Each number is 128 + 32 x the weight over its row's rms, rounded and kept within 0 to 255. Layers, rows and columns count from 0. Numbers have three digits each. The size before them is the row's rms in percent of the matrix's.

# layer 8 attention output (transposed), 704x704, rms 0.39, rows 198-247, columns 128-191
123:163127126139133170099137118169112108102150184124100140144126139159152165115143113092132043117130107145087101124135133136123093123125131093077143066156150156159152128128105089062107136165187134
122:147164168099123112086129169072143117130158111165128162122148098137158196082113109087138164121093122178079101138152117118112164122133091166154172148070140191141102129082100106116156163137178135
121:188172140107128134216094161179142197111105073095098083173129079159134103144165133106118108134140130108118114094132139109132153198070096146114157084090113114133144178136048159159116151121189107
124:166128154138119189147147088105097085093076119119099126150178176126121153101107158166110119098137137120150116175120119120122153117128110135176098105139114134127106070077093124141116141079098116
119:135112104153171154152135119098180133128078157130145172153122095078104106143116196159106125130142129144130104129159153131124094126117184088102130145165093148117147137123155100161131110126101109
124:192059082135118074149103119204122152166126120104164108175075132165198137076131139166193113063145132213154038095136164139119107130165083140108126082107185110117113114119164087141146171135152111
120:242140121118147149108150125154098109112177123104120171100098111169112114174091138117149123083160102124117075106111140106120110140084100133099117143142145107147166134101109167158097104092086134
122:114167130114158118167177133066146208135099118115051146129102085175190094074164141122170147138183145136073169155109135124108143121089141093117118112172113143111105108135106050065125101133180167
120:148097155114089114148142137153144103128130190106118109123093043156111133121204172083137188161074121173064135099089141117180134079151119163120199082172095131082126110142149101106172082127153136
120:093190132117140069165181127154131132133094173099114150151127126093160134156111109101147168083090122147130138067111049099133112127091122130130108132086160188070091158118168130143135147155124107
127:126140127115069202135113075135131133161138152122061115184148089106112119118136152155112129096098139134104129150139144120136115119131173146087139167147064108161128212135113127151104143118087126
119:134183109077145105110188056080127123135113101118105143085145161105174136129107077169135143111159140134145088147194114135131153100157120129189199101107124119080074148121075148041127121200148116
121:096099128098145159102075113101107149144192203123147101092117161092154189098145106116162142182116143177151153143182134140182143141168092092140125121132137111103128169112142160127174167123141121
121:149164109099135100166086115143102161127161141072110168130158126081107155093198063155036116113093130102158119139128125130164133080179133121127173083128093145160084146143149128103077173152191162
127:130150114102119154202167128135137119126132103127124143075138128153135140175114128137127124111129059069112131128111120173110133190196127155157110108116137104106060170111167104176197132093101114
123:081118170144149125060160129095109188202111139111137169119103168165109139176102160113128110109155072063102149118183134139089164129128189151136136164137094139118139160117177124182091132101155106
122:083092127142110145135091119141176131185099129151132103133136115164156110146060140141192107122174130102162127113060158130099161129104115154147119147106144099117174183121109161141114153111151145
124:109103152113166174131151142177145112105115089116061147171095137107120119124141196142114164108138181055139150163159153093155135152145167104156124141104141120123145160085153121190130154103137117
121:093128086137118121116131128109126142074067128149125139166130100125117126126077095136111079130162164094182127152140101107091241151113115179107160143115130168167113143117061129076165116108028102
121:108177151137124107068120104135161157149098079127170090117118132083170152069153133117137148172100060191108109144135132057146127138112146180161105191163116170139143127092109184123162174131111104
120:093122103109123125143132102098173160139079107131070143138097155129108111187144122177163071154161131097181136110102086129169120061133138128113115079150142125145120129156128145188121110147094137
123:142138135149152132063114137185135126141085103108156146099138149123171191116188121148117113126152091124118163107127115074146163166105134154101106128119131113188170126190146116116142130156090105
118:104178104110114116113042117138130185073104123091085122099095161100105209126132184161128080153116092079085096150118153117168157142119145111068115142057095126152149137085128167115110081110150120
120:134086129114119089155121120172110142142089100109079171171150169144088125132128062111087105121173095152130120147138153084146048158154131182136141171086162182115092125107123151119148116095102125
123:115163069129116127128116233194118129138074132092147077147112119128122130153127188082130083125164102096132112141111150116107181146113135111130133112175121116168116137131180179141085154116148119
121:048166124154149146164130177164138166150087121133110159134167163118165150170087091085110171118138105080150126126130145138151103155196087159153067087114104146153176150081137108204139128126095164
122:165169118156148151139104120127162092165125110106127096149134123125199143136156186086102129157086112136243159143135085146125123132106115150156155150203102096123170083131081109140164165151153139
120:160135136137098169209151134132149177115099116107132158147100165151139149106120122118114184106092095144123104130072199100129156127116126119160145120141109074124160144148130121135137169118136148
121:171161121080138098172104126155096169145144129171126096142139116120220197154076127126122132151143141150174154140118255107165081076141199128174124010034135156055070160142125092189125159137125119
121:100172172130133120147081198121119155100103190114149107108151163131085137103081131126115119095173101126132160170129163110157122147126123160132121108145132134130125136108159137180160184150097135
118:147166145112155116129127111164108142139081117135135107171121116088117120126166124132152167184100105175107172150143119110131130160090059097135133157102155080115151161102127167125168135120118144
123:131107100080076135135125105147139077126085115106124146139084119131152143063147118161099135156164121095151154156099090135097095120117071132148172130138153080202096165076166080083106118224129160
116:150192131131145114110115155149066159116131140147190117114136137142132093101157144126148127137137139144121111208069151082128092142130148139126114134067146128093157174103046101130153136109122115
122:178158129180102131132083087199087131110145173128204160108167191126056149119184146162122127128081120137070151140137180131117188157132137115138133113117105183131111156153128151122102125119111089
119:112085130086084135154178109108134127161150132130101127121094161132093069075057167136163125102113137113122123129155137182147132174179156093112129059173136148182085138107094071171116129177128108
119:161111146166118166170053158119087139136150178096093055177165183123226115173125092112132134120139099125023084135150093132128102075146120130100134157095206144126171109079180097129152108135167094
121:061130100159120195142136108109115102191111171087107114117150137145101165091133138124123169142049131097150123095213161157094090152115097167124139031082105186163141090078116103138157139099170132
124:124089086145098088169122157083087092110162215116192140129129110076155107079201164105023091118214221118146108125100139155091119142136125144145124037060149145128134097108112148142141159110146123
122:142163170115146127119140087083118146171058137079129127104206183104161149170169117075146128139192148122148096123135119153161110159164168127071116114152139144130119136130148171057128111171129112
120:137111139178119099139060121111132158123144084102133121141127121096141148153055070081122134096143140129154095097164095118155115131119182164099093123161119136176105085134113161109139141116105114
117:101131168142146130085121147148118139135168125136132146105121157166140160149074106183148166115117178155147134118182095145148133114099123152104140167142122152111107165072163105112146120114194165
123:100130118140163157124054118199099217114111131110100129108173149092154090131182111129120087166145055057121128186064151144096092115140132125071143119101120118132176103122138132094130134125061124
121:126085112152147136126123121135148143144139140137067157167182139098104170134085088118094119161147134185122083060120067110107159082105165071111114151134135160171162136111186119105131156095121137
124:156133107117132120126083173128131118084154147149148090126159109083113149132125122081091131096082123073128151149150107190064121123182110138138120087124145125170107076148137064082101116128111167
121:111089123122109098103119164141191125108167193097136097154098121109084114136126119116121122187109100102142135152138130120128182097150114072152104085105107180220128167052113156184163192102072133
122:094134105146156156139114181073087120123045158145189078101121141185119098124100086098156122101147179083125097097077099118143134162156056132156133154166164185116123092122111136104169160144092120
119:144096091131125125179164112068140118097110090170123119160165139200181078121160170202096134157134086099113111088226150139172132149151126170152134183117124146121123112154140093138105170129155122
118:131084150125125208180128170124095167109126125162174107117122129144096160139091124075105141106118116136126100161139138146104169082148188174090129167132158111134108106119120162134079136141146143
121:120055091157142146109086097076112147121080130130108167100122139121126135096044148114126108161122101129176086107102148169138095150127101115174137124155064127147154160115135188111084093149036131
118:126140155101105126049130176118163111108147114104146164123132146116131125085044212143163122147131161138193077197108128133089143169209118106195100086101109125116095163117176116101148089141157121
# layer 8 attention value, 704x704, rms 0.11, rows 199-248, columns 128-191
122:100156183130164115094135165122136110143066124086164099137121106125135171149102138102122124161218142084104168129168058156132174146149171157107108112172097099158145106138116089117151086164119100
122:133106091112134109106093156161179214089124088179073127140168154173155135160059178106175110085087109042144172155126052118124154135159148133157071157155197054144098070131077114143154172132124127
124:142138118126200162123151123153131112160090102144145158107127126090144135148139098077144119127112183186147166169170134115080109118124076107167128119129131171159122120126131107107110129140138145
117:093119119095096135108062145154157094145125197092112129115112095153119086125099067146144106199140083091065131191145136129150167145124146156150132157079112127135139155116094137106127105097146102
125:139115122181116118197119093103118129150135151104146075234156130147113090146131150123140160075168130085128151086126167096186167151098174126079173140153147202085136123075130193146104151097154121
119:244128103105167076128165140082114165151113130173135193139106156125164124109118078107115121129073117118136122102134188171149119162102162185143151117177098178139149087121119130141107107170145126
123:169112133158116127129113100086153109111183136140157147120138176119057191134122137117157114136086126115153181055155157122102079206134146145183118125095108172138112083145115127152134140105081121
122:151150111105150123106113105126180148097203171117127123077172185130059154171114111103124121089164152087095072108121101088225151085140136151098145108144190104046135118049106124126126191109136124
121:120128145215115103152074115096181126110117180158086119108107096118141126172111144101146114092109140136104165162131118160129139163080140116100175186148130092147152209157135124112113164119041104
124:064152054087175153131170112098117126127093092143157141162083147155130099085140177129089083173142169146113104129131144100169143117165140118083125155139099172152092166104166095120130133121166112
120:161149136087100132107174138084125109131143151166132159106106093093133126125142118107106132148124188155126125117125115128063113126148109129123071158164154039093213175140126084171127146153100120
120:118171125168180110148150131129142109145162093139091127122162095158184112142111060150157153071127180148143162165099130124151155086059143129104143198147147221159127166141126180157124170188115127
121:085081100100163102124101122138118123123130166067156141167153124082171121135193173150171094123115081104153160086128083146154142162157096146154147115166123146125138076136072147122100118138142130
127:128154152151153124183124071090155081110086145157098174144123143123118171114187116171120141093102048161133146216106116119119113113089143130149095191165103136118124090110119112126122142107177137
125:146136137132109133178148175156082151161086171124150169125038111112152143122158121141155151118134127150136123104167134124123147140111132135160111148158118073120171108153140163175126119176134134
124:121109145100138100181138169133093132165097109098118138099120126148124131081156113106161136163118131167152123184128112113049118130162160158084114102149130180116074184127151146106120167142126148
125:093097106112092123068149093132115148118114117115130171161121206165123114130181157153088185117090085152081132137097122150053111111137134166129120139094175147173140161140103188159084106069096145
122:106149126116168083099188152137168127185109124109105069183071169142115102147180144144192117181077120179162120130098118079131195146136153154144085132163147138149166090149120142129140111150105137
119:154081141153129112136121115172169111199130116101165094109141175098125159116139153079170092122195147149129145081149087088135165118109130113151150182096111072150113142180179133136067145164138131
122:122167121199121169140149154087150091157097135137102093162155124158094114127135133121107095032069114153095138150117158112120150153152156112109105118172172090154114103129120105141147155122170135
122:176112151185110164109117096164121108124186175072100162124111145141094113112106128167164109137109109132162131161072127216174140105099151088098122146085130143108106141054136129139121111138118125
120:139113156154130106114111169084114159070146108145131139136118175150103169148144152111081176144195178126059105130100143102143116141122255122063128097116154117146179142140109176150129151169117189
120:149163154153153156142146099111159152145071116153115138135090094147167123125184109123080118085137095112165156156129147116112125121144114174109161119068075042176111056114082194144117098123072134
121:146179163149133147111151114119140102081035195157141109122164095167078130144114111128136077142147193136075114140112089166115118126119149145138123122178135138163081192166135100123089107136113143
122:124120174123101129099079092115109137147101182164029178139122154164135105038135202129120130153155156136138125114158160116100120107106157092134135137107121130151129118167144088094134126131135128
123:077130164160084154116153139139115114105158127139130127184179118131166136162147064162119123129103175135113121168079072115117184153121187154146177071093137100139112071131144120071132145061190130
121:093107130119128208114126145086075115148143108143157177120128177148157150125069102143134093167149111112134113131106127162157164105129120141113144098105075087141196076133148120125145162099193093
122:133086099189153116137079152090154152137144124149156127118150177172153159179133080160145063075147186104121131125076116110108074094157128156098165117185085119083175095135098134127138094141135164
120:113166101081182171153093168136088167155165145135103109106119155186086101138177129133141164158159072130138159090141130109145105136168141128112133170128106134140124118141145146122178101157150127
118:105108141137113165088093103094152164123064104123156085126141134105091121104122144104149078179129144183113086178138088110147165135131100155122116141191115115107139109103159149152114198141154126
124:118083149098063103143079153131151131152156150100085136143073148180150157105118127143130117084178109172151172134155140112142094113055137133138138129093128145116130136125109175129031163121175105
119:095072085146135093153149148121106167032135117164128139118130085089138116107105142167177175143114119155108118149191118159107141133148171117093126093117079172091150101204138102197111153123069145
125:138113140133133107173169139110094098092161128120104186162089185129136152098072122184098101170110119150135149091073172114141159145103125081088134151115114122132143152157151119143162164163116140
120:086088079108134174171144179110153150107097071148047186150163078144109154106125124112120122140107108135089126123129062106097110154069084089205112125117165139116116116114096106101167166140160090
118:113157132187174118107138058135133138175107121148172121170061151123129086101124125203187179122103093147079186155108112099128111162110157155060155155035109055168150148111132106177114109099174156
121:137097140128143112105119175208144109212063101127101174168153123065134104111112114161114131136113116102163084116123121134146127090139207157123197105143099133130124156151118104105152138126082108
124:137170144122137112172116123184114120153065110120126099120106072123115062121090076070111144092072167131077138132143122082137101163202177170090080124099134163095203095070092162080117106125212095
123:143089135146108109176142077183146190155084193144108188152098081094156098079109121080132157093128065190161147107139149135131137137067120178129148157072124178120157163076112084147131149116125116
119:132161087089149146084133124101179104126120117111075122133120170141175135148133146165159096099077063128065137058112126144154160087081111188110080092159158130114120061085147088147132131162089133
117:038130065184130167110177136207116168135115120161140081117070156153127077150124139177112152172139128077151159126162186169082129134169178086136177073136134159152108094101109126129162092126158110
124:102165122226146099146155150107125138151167148134071155119113177079117137119100140131151124088110165122145164109093130127112127151111117163093132108164110099134108130160116159105114144122049162
120:122137061156108135119147135105142093154180132098144135112125099141158129103159134113109124095103135081103172137147155152132131137115117133100119180118133117153159099130182121145084051141122164
124:131174111086113145158052127117161116097142092103114142163144170145125141145160119099140162109166152135183030115103122131145100165064124148049133151080122220165086123088116158109175111101082136
117:088136105177104126124210137044120127166147110141136128110126125096177086060082087078099110113119112083069156132147160104104091085098155126111111130166123094167099184175162115143094152213174144
120:096107143126141175154198098165112178124121179095167130135134163094175131123155119107119046061112200162123136119173159093120124124126094097168101080079145117080119193099142146116145125100118141
121:142080130147189148154134151118097076089094159088108056070103133084119117095133197188110149084179117173134144105085129144086111084124175142145098134089140108120080098082162131096097121180175143
119:153141113124129152102100112153178104142123110110134114162121126137076138142167079068146153107109123087133148112111120165084078087117156141151129154126086150157108148170166123217132090144138158
121:188112072085078085148119160162130161090145107096167141079161124131127152133167137157131139165123108175165165093138144122098066110134036142152105189158127146030222092124165099128092172117126123
117:112138110126142136101119127118059130176137203189147138114172074130113135097145114105112155176082107080116134165172103169094093122122095115101116091111156096125109121127146118142148166155109140
120:118087107112092216079170119104161087115125091179142130150158150088152126176074139047151131134132111150150133109110128135111096066119108115146126122120161149101112141104091141134151173150140124